config.toml
hidden_size = 640
bias = "none"
init_std_o = 0.0
optimizer = "soap_variant"
Each number is 200 + 30 x the weight over its row's rms, rounded and kept within 0 to 999. Layers, rows and columns count from 0. The size before them is the row's rms in percent of the matrix's.

# q: layer 5 attention query, 640x640, rms 0.0841, rows 0-3,64-67,128-131,192-195,256-259,320-323,384-387,448-450,512-514,576-578, columns 80-159
# k: layer 5 attention key, 64x640, rms 0.0723, rows 0-2, columns 80-159
q0,088,210,172,238,173,251,193,224,214,255,227,151,185,209,186,204,181,212,234,222,247,136,256,222,213,146,194,172,223,181,173,245,217,173,158,206,178,219,186,185,218,198,225,200,222,232,172,215,224,180,226,237,205,254,213,223,226,166,182,203,191,195,165,178,163,171,191,201,200,218,197,209,148,231,181,147,216,207,208,195,244
q64,112,238,201,257,223,175,210,231,188,214,195,163,236,241,178,200,186,189,262,207,216,183,171,178,226,197,195,201,226,207,187,172,171,173,191,161,196,180,200,238,182,186,205,248,173,278,192,212,217,231,215,162,188,216,162,218,239,194,212,159,212,180,227,203,238,232,229,184,197,202,223,187,222,161,167,223,220,189,225,241,211
q128,049,185,227,208,179,177,257,164,237,268,144,239,255,200,195,193,148,206,151,235,228,204,194,203,200,176,207,221,235,191,186,238,133,205,199,198,189,221,255,221,198,194,205,212,222,166,164,193,205,182,267,203,235,220,188,203,255,185,151,222,246,220,209,178,227,266,201,213,199,207,218,167,190,239,215,221,227,195,214,218,203
q192,076,245,218,240,180,192,208,192,196,189,218,217,259,216,136,203,197,180,192,250,233,196,264,209,198,171,157,171,202,200,157,200,208,206,152,178,192,208,227,178,198,186,180,244,204,245,195,144,239,226,189,160,198,191,155,186,234,214,147,162,218,147,259,164,174,272,183,171,198,242,160,170,221,158,247,241,205,209,233,246,215
q256,084,234,216,222,271,160,199,176,191,210,234,143,207,212,199,218,260,226,216,242,134,218,149,221,178,242,241,156,220,163,153,166,203,206,173,220,203,213,183,202,179,187,148,178,190,241,251,221,190,179,296,190,200,219,164,190,206,171,183,164,196,259,145,196,217,198,200,164,196,160,194,200,185,187,196,185,210,173,265,238,230
q320,068,240,193,218,231,220,157,121,211,212,187,237,226,171,211,226,204,209,234,184,253,176,205,210,214,185,230,200,186,203,199,170,215,184,218,212,207,224,257,195,185,233,217,240,167,209,200,235,212,164,241,231,154,211,249,213,248,185,194,192,222,191,154,210,181,208,236,189,213,243,207,200,223,194,195,241,211,212,221,249,227
q384,065,216,195,181,179,161,203,153,175,182,211,239,157,202,245,225,228,223,194,155,145,182,208,219,221,161,209,231,183,203,200,196,262,181,206,137,202,167,223,256,176,170,178,203,197,209,227,239,220,207,235,175,264,246,246,232,240,232,158,204,212,222,212,169,182,196,183,225,214,166,156,215,241,209,215,171,194,181,207,225,241
q448,065,218,242,191,192,193,221,172,182,203,158,231,254,223,190,209,208,198,200,234,170,193,207,215,184,212,229,200,186,172,194,205,161,187,216,247,192,209,205,231,213,126,198,217,186,164,203,190,252,209,133,213,200,189,188,172,238,238,193,186,202,228,213,210,257,213,241,176,213,160,177,162,147,228,206,172,205,178,178,180,173
q512,082,161,230,245,235,190,186,195,240,187,225,202,234,207,183,206,241,191,201,202,187,180,207,148,212,222,179,213,230,199,211,157,207,240,182,259,154,158,213,200,195,200,184,157,230,201,167,210,177,189,179,174,250,181,199,215,227,186,200,224,252,194,206,236,178,155,182,155,190,222,177,213,268,166,249,184,243,212,215,167,232
q576,114,238,207,219,199,155,221,151,249,250,192,192,253,234,162,206,194,272,248,205,191,174,138,194,191,179,196,225,226,177,179,199,209,170,138,190,186,224,138,229,174,184,221,226,190,232,191,192,229,208,246,133,136,294,159,203,196,226,177,164,219,238,156,205,194,182,251,175,215,174,189,193,200,218,175,168,200,176,211,267,247
k0,056,179,241,224,227,190,225,186,215,227,183,189,249,181,171,181,251,205,188,214,160,183,172,172,160,172,204,207,210,177,174,195,244,200,159,140,204,158,182,240,175,214,200,173,232,189,209,161,196,199,156,166,185,127,135,224,201,228,216,163,164,195,247,179,158,226,184,162,214,170,233,189,205,168,236,190,204,159,231,170,168
q1,086,138,214,202,280,209,263,199,193,202,163,206,156,217,157,198,249,155,150,173,216,159,247,174,248,190,240,199,179,199,213,253,172,195,246,187,178,153,144,277,196,202,187,193,191,187,229,145,192,215,169,191,279,143,165,221,177,222,201,218,219,205,192,232,241,218,171,191,187,220,235,233,241,178,136,271,246,176,194,179,208
q65,098,175,142,174,121,211,180,232,198,202,242,186,228,203,230,204,184,183,175,182,227,160,164,189,228,171,239,204,225,213,249,214,189,212,156,242,189,162,189,233,208,162,225,210,174,214,205,217,206,206,175,244,205,214,210,180,210,192,208,212,203,195,217,186,182,238,138,202,195,208,194,204,211,211,165,221,196,188,224,205,226
q129,052,234,253,203,192,198,244,205,251,174,174,168,210,215,223,168,217,269,206,224,222,189,237,193,174,202,127,184,174,197,204,185,152,136,179,207,226,172,212,210,188,175,176,166,214,195,215,235,177,243,194,149,251,178,180,212,156,206,187,157,172,254,204,214,137,187,190,175,197,219,255,205,279,172,193,200,236,188,206,154,233
q193,081,200,174,169,191,212,198,246,209,192,214,262,222,207,182,257,215,224,198,184,212,224,207,189,203,253,226,194,213,193,234,167,171,185,210,186,166,148,223,211,207,190,163,219,172,194,209,207,154,174,176,193,207,182,268,237,181,164,205,198,191,246,222,253,193,239,254,221,186,222,218,177,173,123,177,242,191,197,218,208,175
q257,085,151,201,227,206,225,215,233,280,188,255,223,179,175,232,182,202,209,213,235,210,187,237,196,196,146,195,220,193,181,235,201,152,151,186,234,145,203,222,200,198,192,234,213,192,190,155,207,230,197,154,184,238,160,220,202,119,185,242,188,210,238,211,202,230,243,215,201,203,194,151,228,268,205,205,205,205,182,152,109,195
q321,074,218,258,212,204,202,135,182,216,184,203,234,179,196,253,153,157,296,178,217,227,183,201,154,227,210,195,197,211,170,181,199,158,181,161,201,172,196,235,239,197,181,213,190,239,189,177,195,235,226,160,180,163,168,211,193,153,195,177,184,228,210,231,257,234,163,233,246,211,260,180,192,195,212,197,207,179,208,230,170,206
q385,066,205,219,225,142,230,131,241,186,191,159,195,200,186,231,162,178,197,179,225,231,207,166,183,259,222,141,168,224,158,208,224,232,178,171,196,198,223,184,175,218,218,263,146,177,191,202,182,198,155,154,161,162,188,158,208,209,159,192,215,210,221,256,200,227,134,244,190,219,208,169,180,188,221,114,206,225,207,228,142,217
q449,066,209,186,220,210,266,166,174,148,190,188,209,76,216,207,230,225,180,209,245,272,187,227,198,238,175,222,242,206,252,187,190,198,167,198,167,196,158,199,210,210,251,250,184,152,183,189,176,201,204,197,256,175,168,244,223,228,168,213,227,199,244,207,194,231,247,185,212,171,198,224,192,185,187,165,190,186,200,163,209,218
q513,089,190,181,213,118,191,206,206,171,210,209,149,194,226,127,213,213,146,200,219,231,192,228,135,174,157,225,168,188,212,187,209,275,194,235,229,188,186,234,221,205,165,139,176,177,222,256,164,222,158,226,142,195,150,207,213,159,209,206,236,201,174,209,181,171,273,189,187,186,203,229,182,273,154,193,209,199,173,232,207,214
q577,095,152,183,244,224,236,173,182,222,205,235,187,242,241,219,183,229,130,236,176,210,132,182,182,181,178,227,172,208,165,223,235,203,175,181,273,150,217,174,170,230,218,119,200,169,202,222,222,186,204,186,225,178,146,246,233,163,128,222,220,226,220,159,230,217,234,199,213,205,171,237,199,228,171,171,202,181,177,192,207,209
k1,056,250,210,187,128,238,156,191,154,176,177,264,211,157,182,221,222,205,177,217,211,223,164,231,211,247,190,240,193,211,184,211,213,242,241,157,181,198,215,176,223,205,241,198,188,224,264,232,179,206,231,248,122,221,195,214,245,187,185,226,204,169,144,148,210,172,185,164,200,206,177,188,103,230,159,139,208,235,205,195,221
q2,083,223,229,192,139,265,138,179,214,207,234,221,207,190,184,236,238,245,213,208,214,205,157,199,243,145,190,199,187,220,208,232,257,198,215,144,218,227,199,207,195,189,160,203,169,187,183,178,200,201,189,218,127,173,260,185,183,217,222,271,213,172,187,180,154,166,247,198,175,227,210,209,181,178,174,221,197,162,243,244,217
q66,108,234,186,207,182,220,176,225,157,193,213,224,166,188,201,231,148,241,301,215,213,197,157,201,224,158,181,194,208,196,194,226,224,162,171,146,203,229,239,203,176,161,189,212,174,197,202,224,175,212,220,220,183,191,186,202,214,262,213,202,207,225,212,201,144,199,258,211,235,178,171,208,201,186,214,222,200,212,240,215,179
q130,047,282,190,173,155,165,185,129,156,198,222,246,179,231,194,194,204,160,158,207,206,281,163,233,185,185,236,198,196,188,199,164,184,207,228,160,221,262,243,186,214,193,220,248,163,237,191,257,206,202,212,196,188,152,246,197,188,142,178,213,223,150,241,181,272,177,257,231,204,179,150,163,194,195,201,205,189,217,200,221,186
q194,085,178,156,237,210,197,194,176,190,180,200,256,261,179,192,236,181,188,228,211,151,248,179,230,190,163,154,210,171,165,170,166,218,187,181,172,206,195,168,218,203,181,194,291,213,218,211,190,205,255,234,177,193,190,203,133,229,208,250,183,226,200,217,164,211,247,197,182,227,156,184,204,169,211,207,223,177,200,245,191,246
q258,085,170,214,214,158,243,127,146,139,249,278,225,211,204,179,201,139,240,211,189,197,143,218,154,231,177,191,223,194,201,192,175,208,209,164,189,189,242,224,198,180,192,169,156,183,179,216,174,143,226,185,245,203,206,199,191,184,205,191,218,205,212,188,180,187,159,199,174,203,150,185,212,160,188,182,202,214,204,227,187,190
q322,066,222,149,186,189,250,203,248,263,211,198,176,193,177,167,272,213,237,201,146,159,159,188,204,241,211,226,165,221,207,191,176,211,229,185,217,227,173,183,195,205,205,183,195,132,246,193,194,186,200,199,270,222,163,203,200,188,222,238,180,208,203,132,164,202,190,227,214,175,211,209,174,196,147,209,236,185,227,243,178,188
q386,065,202,149,235,231,229,150,123,218,216,189,224,162,208,200,211,208,264,249,227,136,192,177,185,191,205,265,208,215,198,202,150,230,203,172,169,179,155,209,221,185,184,219,161,163,219,218,246,250,211,250,145,266,250,208,195,222,213,169,178,162,238,203,199,239,232,173,228,206,183,208,222,163,232,134,213,192,196,210,201,188
q450,063,193,215,231,225,157,197,203,209,206,182,202,197,208,194,210,91,185,158,214,174,213,221,206,165,192,165,228,195,168,201,239,176,171,135,234,251,225,224,310,179,160,254,197,191,239,237,232,211,210,196,239,224,215,185,232,168,176,186,217,199,172,202,191,219,209,209,202,218,169,167,224,181,237,167,193,181,177,166,243,168
q514,090,182,250,208,204,213,159,223,175,194,201,236,220,201,195,207,233,221,220,185,146,186,203,205,150,177,175,203,216,197,214,173,246,214,184,210,183,219,228,198,177,156,184,183,223,205,160,241,185,200,213,145,199,132,240,200,230,182,207,237,214,197,294,215,111,237,222,156,179,183,224,213,249,167,272,192,232,181,193,216,191
q578,088,199,194,264,118,214,176,217,230,246,203,217,202,162,188,184,212,275,284,197,218,156,224,160,179,144,173,215,222,191,242,191,185,170,153,167,198,212,190,194,194,190,220,166,214,208,210,215,200,196,160,188,192,224,198,198,196,177,186,205,263,279,154,193,180,201,240,168,224,186,173,230,181,176,188,208,270,218,206,204,168
k2,054,171,178,251,236,218,250,220,214,230,151,152,214,173,274,131,244,255,213,203,180,210,169,179,143,216,213,178,225,186,145,194,246,145,193,178,186,175,161,238,197,184,197,156,231,213,210,166,260,192,184,221,206,166,171,173,254,177,231,182,226,168,224,147,181,199,160,185,216,222,202,181,216,138,254,224,174,188,215,185,186
q3,094,170,214,208,177,210,207,181,183,192,136,243,184,232,196,180,175,195,198,178,211,211,185,207,188,196,178,186,216,228,226,168,190,199,284,175,238,196,171,200,202,221,186,252,215,200,144,136,133,206,219,165,179,185,162,232,250,244,157,233,216,211,261,213,266,219,214,199,213,193,220,182,221,219,199,146,200,213,213,213,193
q67,114,152,190,176,161,237,205,202,192,153,237,207,148,172,224,143,186,194,181,198,266,211,154,193,179,191,166,200,208,212,193,173,209,206,242,182,207,168,167,149,197,204,199,162,231,169,185,192,203,191,201,240,167,210,184,184,204,201,169,193,162,232,190,186,177,134,165,197,206,222,238,200,197,237,210,192,221,209,187,117,236
q131,045,194,198,251,200,191,195,160,251,161,210,166,213,188,179,244,250,189,167,199,260,175,182,235,247,218,167,191,202,191,156,172,192,171,218,172,252,180,154,222,195,200,190,178,206,161,222,135,177,172,147,216,238,200,254,231,193,170,255,182,227,231,173,181,219,258,188,194,213,181,213,211,203,162,233,195,258,168,222,186,232
q195,085,198,196,160,256,266,230,212,163,189,213,229,140,190,210,175,189,207,275,186,229,189,150,209,252,161,123,234,199,205,202,207,181,201,209,191,208,217,173,193,198,214,177,229,220,172,161,153,203,202,227,193,143,216,197,212,241,185,225,229,138,216,169,221,254,147,215,188,192,163,248,205,142,258,197,218,226,196,194,187,209
q259,083,150,207,139,226,191,163,241,207,198,217,218,137,209,187,203,125,107,171,207,260,164,202,163,187,153,129,209,209,181,265,189,125,189,183,152,198,125,225,228,208,197,237,189,232,213,158,155,204,227,186,203,182,202,250,222,164,229,153,191,224,206,282,250,242,199,154,181,191,202,212,186,230,217,207,213,175,229,221,159,151
q323,070,158,234,222,167,175,254,193,154,161,204,197,180,239,214,135,158,181,177,212,241,195,196,209,213,176,200,171,184,250,193,243,186,161,175,225,184,185,178,195,205,203,227,236,294,214,183,193,195,236,164,208,182,190,207,200,177,186,163,223,236,223,271,196,229,202,236,211,215,198,180,189,249,208,195,218,225,186,196,217,212
q387,067,181,218,203,170,249,168,226,177,198,150,199,185,189,196,155,215,229,211,155,296,248,185,228,200,219,227,217,228,224,178,194,212,197,208,222,232,229,210,194,201,208,214,220,189,212,192,165,190,177,186,251,140,165,222,215,196,222,243,221,238,187,226,179,213,235,224,187,205,198,214,175,214,254,212,226,189,230,169,212,220